Part of a small language model's weights: width 384, MLP 1536 squared ReLU.
Each number is 50 + 15 x the weight over its row's rms, rounded and kept within 0 to 99. Layers, rows and columns count from 0. The size before them is the row's rms in percent of the matrix's.

# layer 2 attention query, 384x384, rms 0.0483, rows 0-25, columns 0-63
092:46 40 57 37 43 48 55 50 47 26 55 39 80 32 61 53 53 65 35 75 57 46 61 70 17 49 67 35 52 59 44 57 40 56 81 51 63 38 49 51 50 35 36 52 29 54 57 42 56 53 41 53 35 25 36 31 16 24 42 47 42 25 48 44
096:82 57 59 32 39 59 61 31 35 65 59 64 66 31 50 39 53 35 62 62 54 53 39 65 55 59 26 42 56 54 59 65 23 53 64 47 51 28 39 54 51 36 40 62 35 41 57 40 46 46 17 57 54 43 67 33 83 40 60 62 70 73 45 39
093:50 51 51 44 55 53 46 70 43 45 31 43 51 28 52 62 51 45 56 49 57 43 45 53 54 47 47 58 64 69 55 54 47 73 51 75 27 45 52 64 30 41 50 58 46 45 42 30 32 22 30 53 71 40 52 60 48 41 78 65 57 43 43 17
089:54 60 23 47 43 40 58 67 33 48 51 64 56 36 37 20 60 51 68 47 29 40 55 55 26 30 56 32 41 43 54 46 28 52 50 41 64 30 40 52 71 30 40 23 44 41 46 42 81 63 37 82 47 14 36 19 42 31 62 47 29 16 58 39
094:67 61 52 71 48 66 48 37 56 39 61 66 54 48 46 63 28 45 57 45 34 55 41 58 71 46 48 33 50 72 59 48 36 44 54 69 23 32 49 76 36 61 58 65 36 68 34 36 74 44 73 46 28 57 59 43 41 27 42 57 40 46 02 26
090:29 49 48 42 53 80 36 61 24 34 37 47 79 28 54 44 53 48 48 71 62 51 48 30 39 22 25 42 42 56 45 69 54 60 81 49 46 26 36 55 68 55 63 24 47 55 55 23 40 23 46 42 79 58 81 69 54 48 15 51 25 50 68 67
106:61 59 38 45 39 71 32 24 30 78 30 43 17 64 30 66 50 32 90 55 80 38 59 48 52 56 39 44 53 48 62 43 52 47 52 53 47 48 29 37 65 77 61 60 41 28 47 47 07 59 47 22 27 66 51 33 27 52 44 48 52 50 71 76
091:15 74 42 40 19 40 55 63 39 70 52 47 72 40 76 39 58 68 59 47 38 68 46 49 81 77 50 52 37 50 46 55 46 61 83 61 53 37 46 41 29 71 57 41 58 61 29 66 20 42 48 53 64 50 78 38 65 51 32 72 23 50 37 80
089:48 30 37 53 56 61 69 46 41 25 47 52 22 55 51 76 49 44 45 34 76 49 20 63 64 58 42 50 55 52 62 62 23 60 71 61 49 48 27 38 51 27 57 45 52 42 74 45 60 38 54 57 61 44 56 60 36 43 38 38 80 68 51 45
097:51 25 80 37 56 35 44 61 58 27 30 47 81 37 73 48 78 33 58 36 25 37 32 47 64 44 87 46 69 60 25 47 81 52 61 54 42 39 50 72 82 59 65 89 59 71 49 38 51 53 73 38 65 57 44 53 60 47 32 53 46 68 41 71
099:38 30 56 26 42 31 45 46 54 74 78 56 78 50 31 43 28 24 43 57 53 82 29 31 61 23 60 48 59 58 70 63 20 63 45 42 48 25 70 66 33 45 49 57 41 30 47 37 62 35 36 62 38 63 51 40 35 61 46 56 52 39 45 37
098:68 66 63 58 43 63 68 63 37 47 46 62 56 42 48 81 48 61 52 27 30 69 37 81 39 38 55 62 28 59 48 67 66 04 40 54 64 29 51 69 57 71 49 51 60 71 77 53 44 65 67 32 44 60 56 62 49 30 51 49 82 50 35 49
096:48 38 59 55 30 44 64 41 54 42 29 68 64 39 64 72 69 44 33 26 53 33 57 61 64 30 58 46 36 48 48 34 57 58 30 55 55 47 53 43 37 34 41 58 55 38 64 80 59 43 43 59 40 60 49 35 52 41 53 39 60 28 43 59
099:35 39 51 53 74 73 49 43 57 47 56 69 57 50 58 61 26 49 45 52 69 46 39 48 70 71 42 70 32 48 18 66 47 51 38 54 38 58 58 51 52 42 33 36 72 33 51 69 67 84 54 47 43 56 41 32 47 52 39 39 31 65 43 32
108:59 34 50 56 36 70 49 29 38 43 50 51 51 27 43 49 44 48 56 19 43 44 37 43 46 37 34 50 39 29 40 70 49 43 50 60 43 38 28 52 40 61 41 47 53 32 37 26 40 61 67 75 56 47 38 55 18 37 57 60 55 53 71 60
102:22 58 46 69 30 41 53 60 58 46 67 43 40 38 47 46 59 48 36 37 51 57 62 49 32 55 24 57 55 69 41 41 65 50 46 62 77 15 65 60 68 44 35 46 43 62 38 42 45 59 29 51 27 32 48 67 40 83 32 76 58 48 71 56
099:64 31 41 43 44 57 21 41 38 47 48 29 50 43 76 57 41 64 65 53 67 68 37 56 52 46 72 69 51 58 53 78 54 45 60 39 44 49 48 30 68 46 42 64 08 42 41 50 53 50 41 57 40 41 73 62 54 59 61 62 41 64 48 68
111:29 56 68 30 08 59 34 26 51 43 44 51 62 71 87 84 54 63 75 29 65 14 47 57 66 49 31 43 59 49 80 46 41 38 52 34 47 42 49 51 39 55 25 66 69 45 90 40 74 79 25 58 57 59 32 33 66 45 46 38 56 57 60 55
106:76 45 53 73 58 58 46 25 57 15 54 66 49 35 32 38 49 48 50 56 49 25 56 25 47 45 60 34 55 55 54 46 48 36 25 51 63 40 65 63 42 45 59 65 43 44 55 52 69 68 27 66 43 16 79 65 68 57 35 71 17 45 64 57
101:48 55 67 24 42 24 47 60 64 48 31 67 31 52 88 65 61 61 68 59 59 26 70 74 43 52 11 42 47 82 23 58 48 37 39 78 58 45 59 29 70 25 28 24 26 64 54 35 64 26 70 42 47 51 61 42 55 66 77 28 91 55 37 48
098:52 58 42 57 23 45 38 50 45 21 42 53 32 35 37 53 52 50 33 69 69 55 42 35 70 64 60 55 64 45 44 42 75 67 32 45 83 66 48 42 37 67 28 58 61 44 22 51 69 27 51 36 79 45 62 37 55 57 38 62 40 42 71 37
101:56 55 42 45 55 44 43 82 49 63 30 46 49 51 71 55 34 44 44 56 50 76 33 30 38 43 27 36 19 48 45 47 34 70 53 31 53 55 64 85 38 52 13 50 72 56 38 46 39 29 48 41 55 21 55 54 66 49 82 44 53 62 40 27
101:51 89 65 39 39 38 69 63 08 35 29 50 75 46 45 61 46 59 52 56 19 55 53 62 45 37 43 45 21 59 44 55 48 37 52 87 43 29 12 45 48 55 62 42 85 61 54 23 49 15 65 46 40 54 37 59 30 45 32 47 58 41 83 60
103:44 77 83 42 83 58 47 61 40 37 60 49 39 41 39 40 78 38 44 55 70 63 22 29 81 16 50 44 29 47 48 51 33 59 65 44 61 00 59 48 41 75 40 58 55 53 53 47 22 60 34 52 60 57 28 40 60 43 54 45 56 62 52 50
099:61 50 46 59 46 48 66 34 47 49 60 74 45 39 50 49 62 34 45 32 61 28 48 36 54 36 67 49 57 65 43 55 31 35 61 50 80 75 78 56 50 75 42 63 54 28 67 51 56 40 54 46 26 25 27 53 38 58 58 99 55 28 64 56
107:43 46 36 37 63 56 54 21 63 42 47 43 57 52 59 09 43 34 69 47 37 48 65 39 50 61 74 57 75 36 26 85 30 16 59 63 61 72 41 62 63 58 43 60 56 69 54 51 70 58 58 31 38 38 55 64 61 42 37 32 59 54 28 37
# layer 2 attention key, 384x384, rms 0.0496, rows 0-24, columns 0-63
097:32 40 42 46 35 59 48 65 85 54 57 44 63 38 36 55 41 37 51 55 44 33 73 46 26 62 48 63 75 49 67 44 45 67 36 56 51 48 79 53 45 48 39 49 56 54 65 30 31 62 42 34 30 19 81 45 62 62 37 59 41 31 54 43
092:25 46 50 65 66 74 41 58 73 30 36 48 19 49 35 63 55 95 46 56 48 35 35 47 54 36 48 41 57 70 49 43 41 39 55 40 55 61 56 52 37 66 35 30 50 55 88 54 46 56 51 48 50 63 42 43 37 42 65 39 45 36 74 61
096:41 61 32 31 40 52 68 81 31 45 61 19 74 53 49 53 52 32 20 51 44 65 66 53 72 99 31 29 47 54 41 47 52 47 43 49 47 30 49 36 46 34 51 54 51 35 46 57 55 34 41 35 42 68 24 42 66 35 39 53 46 55 18 69
098:38 56 53 47 57 51 49 60 65 29 50 49 34 37 60 46 40 42 32 45 63 27 43 52 46 55 37 23 68 51 57 35 70 42 39 62 56 64 26 16 39 26 38 32 75 24 84 50 44 30 42 26 27 63 61 35 18 40 64 48 35 30 55 42
087:42 47 48 54 56 53 61 42 55 46 33 71 34 65 40 70 42 70 62 36 29 51 24 60 84 62 73 51 67 38 35 60 53 40 66 47 55 68 27 53 00 60 42 71 39 58 65 62 45 65 35 43 55 41 59 48 45 43 47 46 34 50 74 75
095:59 40 53 26 31 60 62 82 72 53 57 74 49 60 76 55 61 60 70 44 70 63 62 60 55 54 56 70 46 46 47 72 47 50 43 44 60 52 56 35 45 56 40 63 73 55 71 55 56 89 47 39 59 70 31 44 70 42 50 47 41 54 37 93
102:57 50 68 57 49 52 78 72 41 17 41 54 61 42 54 55 30 61 53 48 37 35 48 47 47 64 40 67 41 67 32 23 38 49 92 28 25 57 65 57 57 78 27 39 47 51 47 78 59 41 42 77 53 30 66 62 39 56 55 80 38 26 68 41
101:28 51 58 76 46 54 52 57 55 72 54 27 64 55 56 64 35 36 55 32 42 33 25 43 67 39 54 49 56 65 34 32 31 45 36 20 67 57 51 44 14 58 67 28 45 52 56 51 45 43 52 63 62 48 51 53 56 35 44 08 51 79 74 59
090:28 70 61 58 40 56 72 46 91 53 53 30 46 35 46 42 59 46 44 43 32 53 41 64 58 36 36 87 39 29 62 61 25 66 36 35 46 22 38 40 48 68 39 46 81 48 50 52 45 18 63 39 59 47 49 41 62 57 62 48 40 82 67 24
111:62 40 42 70 43 43 44 63 53 39 38 40 56 65 50 27 45 35 48 68 41 54 63 72 46 81 69 39 22 26 39 34 54 61 30 51 63 72 48 59 49 27 62 40 57 70 41 58 40 54 41 50 50 48 35 39 63 31 38 61 47 53 24 32
103:61 54 62 35 34 45 31 54 56 37 65 55 37 69 54 33 53 57 56 39 69 69 23 35 36 62 34 40 57 40 44 55 72 57 63 60 78 57 47 42 64 50 65 36 64 48 66 42 51 59 54 31 60 51 42 51 35 45 88 78 31 39 47 55
105:50 37 38 50 65 73 58 40 47 25 53 40 37 60 72 37 50 53 46 63 43 53 50 55 57 66 57 41 48 33 46 53 35 52 41 26 36 49 57 33 49 74 44 82 41 55 53 46 42 43 49 45 26 63 49 40 51 58 47 54 18 57 65 44
102:49 37 47 47 87 60 49 38 51 53 71 35 37 40 30 72 47 18 35 30 19 47 46 59 43 84 37 36 72 62 28 42 46 43 54 42 47 51 67 16 63 36 65 84 13 41 15 52 51 31 70 52 51 50 38 46 46 28 32 67 77 48 52 24
097:51 47 76 46 57 69 61 60 62 60 54 41 34 33 46 20 62 83 55 28 52 51 42 53 68 51 28 71 42 68 53 48 56 52 56 43 35 27 53 53 39 65 72 56 52 48 89 59 31 69 45 61 53 57 36 44 50 78 64 71 50 57 78 72
105:65 58 39 68 82 66 69 52 28 57 50 29 48 54 61 38 36 80 69 65 64 53 32 31 40 48 78 47 43 66 56 76 35 56 32 32 33 41 80 38 50 35 81 38 51 58 54 43 39 61 53 59 64 06 49 46 61 63 47 40 47 37 58 64
103:82 22 30 62 72 44 44 60 49 55 50 76 63 41 64 61 70 74 55 36 67 43 67 45 58 53 43 54 55 45 67 59 46 77 80 42 41 27 69 16 42 60 78 65 43 39 70 24 47 60 39 52 56 51 51 63 48 36 66 42 36 42 42 68
098:28 55 56 47 41 51 57 52 63 62 36 61 60 40 56 61 42 32 37 47 55 33 30 35 36 42 23 48 15 52 71 32 37 45 48 34 39 50 45 54 56 99 56 38 45 18 57 44 38 74 49 80 59 51 51 45 82 54 42 50 45 34 48 17
099:37 63 64 51 54 54 26 69 55 62 28 48 53 74 36 30 41 62 60 67 44 40 53 44 49 50 46 03 35 47 50 66 38 21 47 77 55 49 40 59 56 35 43 50 58 65 83 37 36 67 44 49 51 79 46 82 67 67 43 70 50 56 52 62
092:58 42 57 65 65 50 50 87 19 59 45 46 69 45 76 56 11 48 57 36 56 44 42 58 36 55 32 39 48 59 35 40 79 48 54 63 46 38 67 49 32 51 40 35 38 53 46 55 87 64 49 58 70 63 33 49 22 39 34 57 68 38 15 55
099:39 83 74 42 60 52 40 26 73 25 68 49 65 43 33 74 31 39 82 48 55 29 39 39 61 33 53 45 27 45 54 40 44 42 61 33 34 56 70 48 47 51 61 54 44 08 67 60 59 51 72 60 36 52 77 59 48 58 45 61 59 50 59 70
103:75 54 62 46 35 64 52 54 36 55 33 51 51 81 37 68 48 57 56 44 63 65 26 43 67 53 43 11 66 63 43 51 39 38 51 63 47 65 29 56 36 61 70 36 50 81 49 65 68 37 45 57 28 82 00 44 50 68 52 50 38 52 38 61
097:65 39 53 52 70 65 44 40 40 35 41 40 56 51 36 51 50 45 49 43 57 57 67 50 60 77 52 46 40 53 48 32 37 64 31 42 39 30 68 67 79 73 65 31 27 24 69 51 21 53 33 33 44 44 44 56 37 42 37 61 62 49 41 56
096:67 56 45 38 40 56 58 36 65 37 41 38 60 44 65 53 34 57 42 45 53 50 46 29 99 82 72 74 43 48 45 50 09 57 47 41 41 48 53 58 70 30 29 57 47 57 84 49 73 14 32 45 49 49 37 69 33 48 53 73 66 37 48 46
095:47 51 42 57 31 47 61 61 31 42 14 58 44 62 45 44 58 50 75 31 31 40 58 36 53 52 65 37 69 43 59 55 74 61 53 50 49 51 48 48 32 52 41 58 72 56 48 18 67 64 63 40 64 35 61 84 57 50 39 79 38 60 48 85
116:50 40 35 36 54 60 61 56 36 61 43 43 37 40 55 56 53 62 51 51 64 64 36 56 59 49 37 63 24 28 40 54 37 52 49 48 44 41 91 30 38 46 49 51 37 37 48 44 43 30 36 52 43 40 24 44 54 26 27 35 48 55 49 61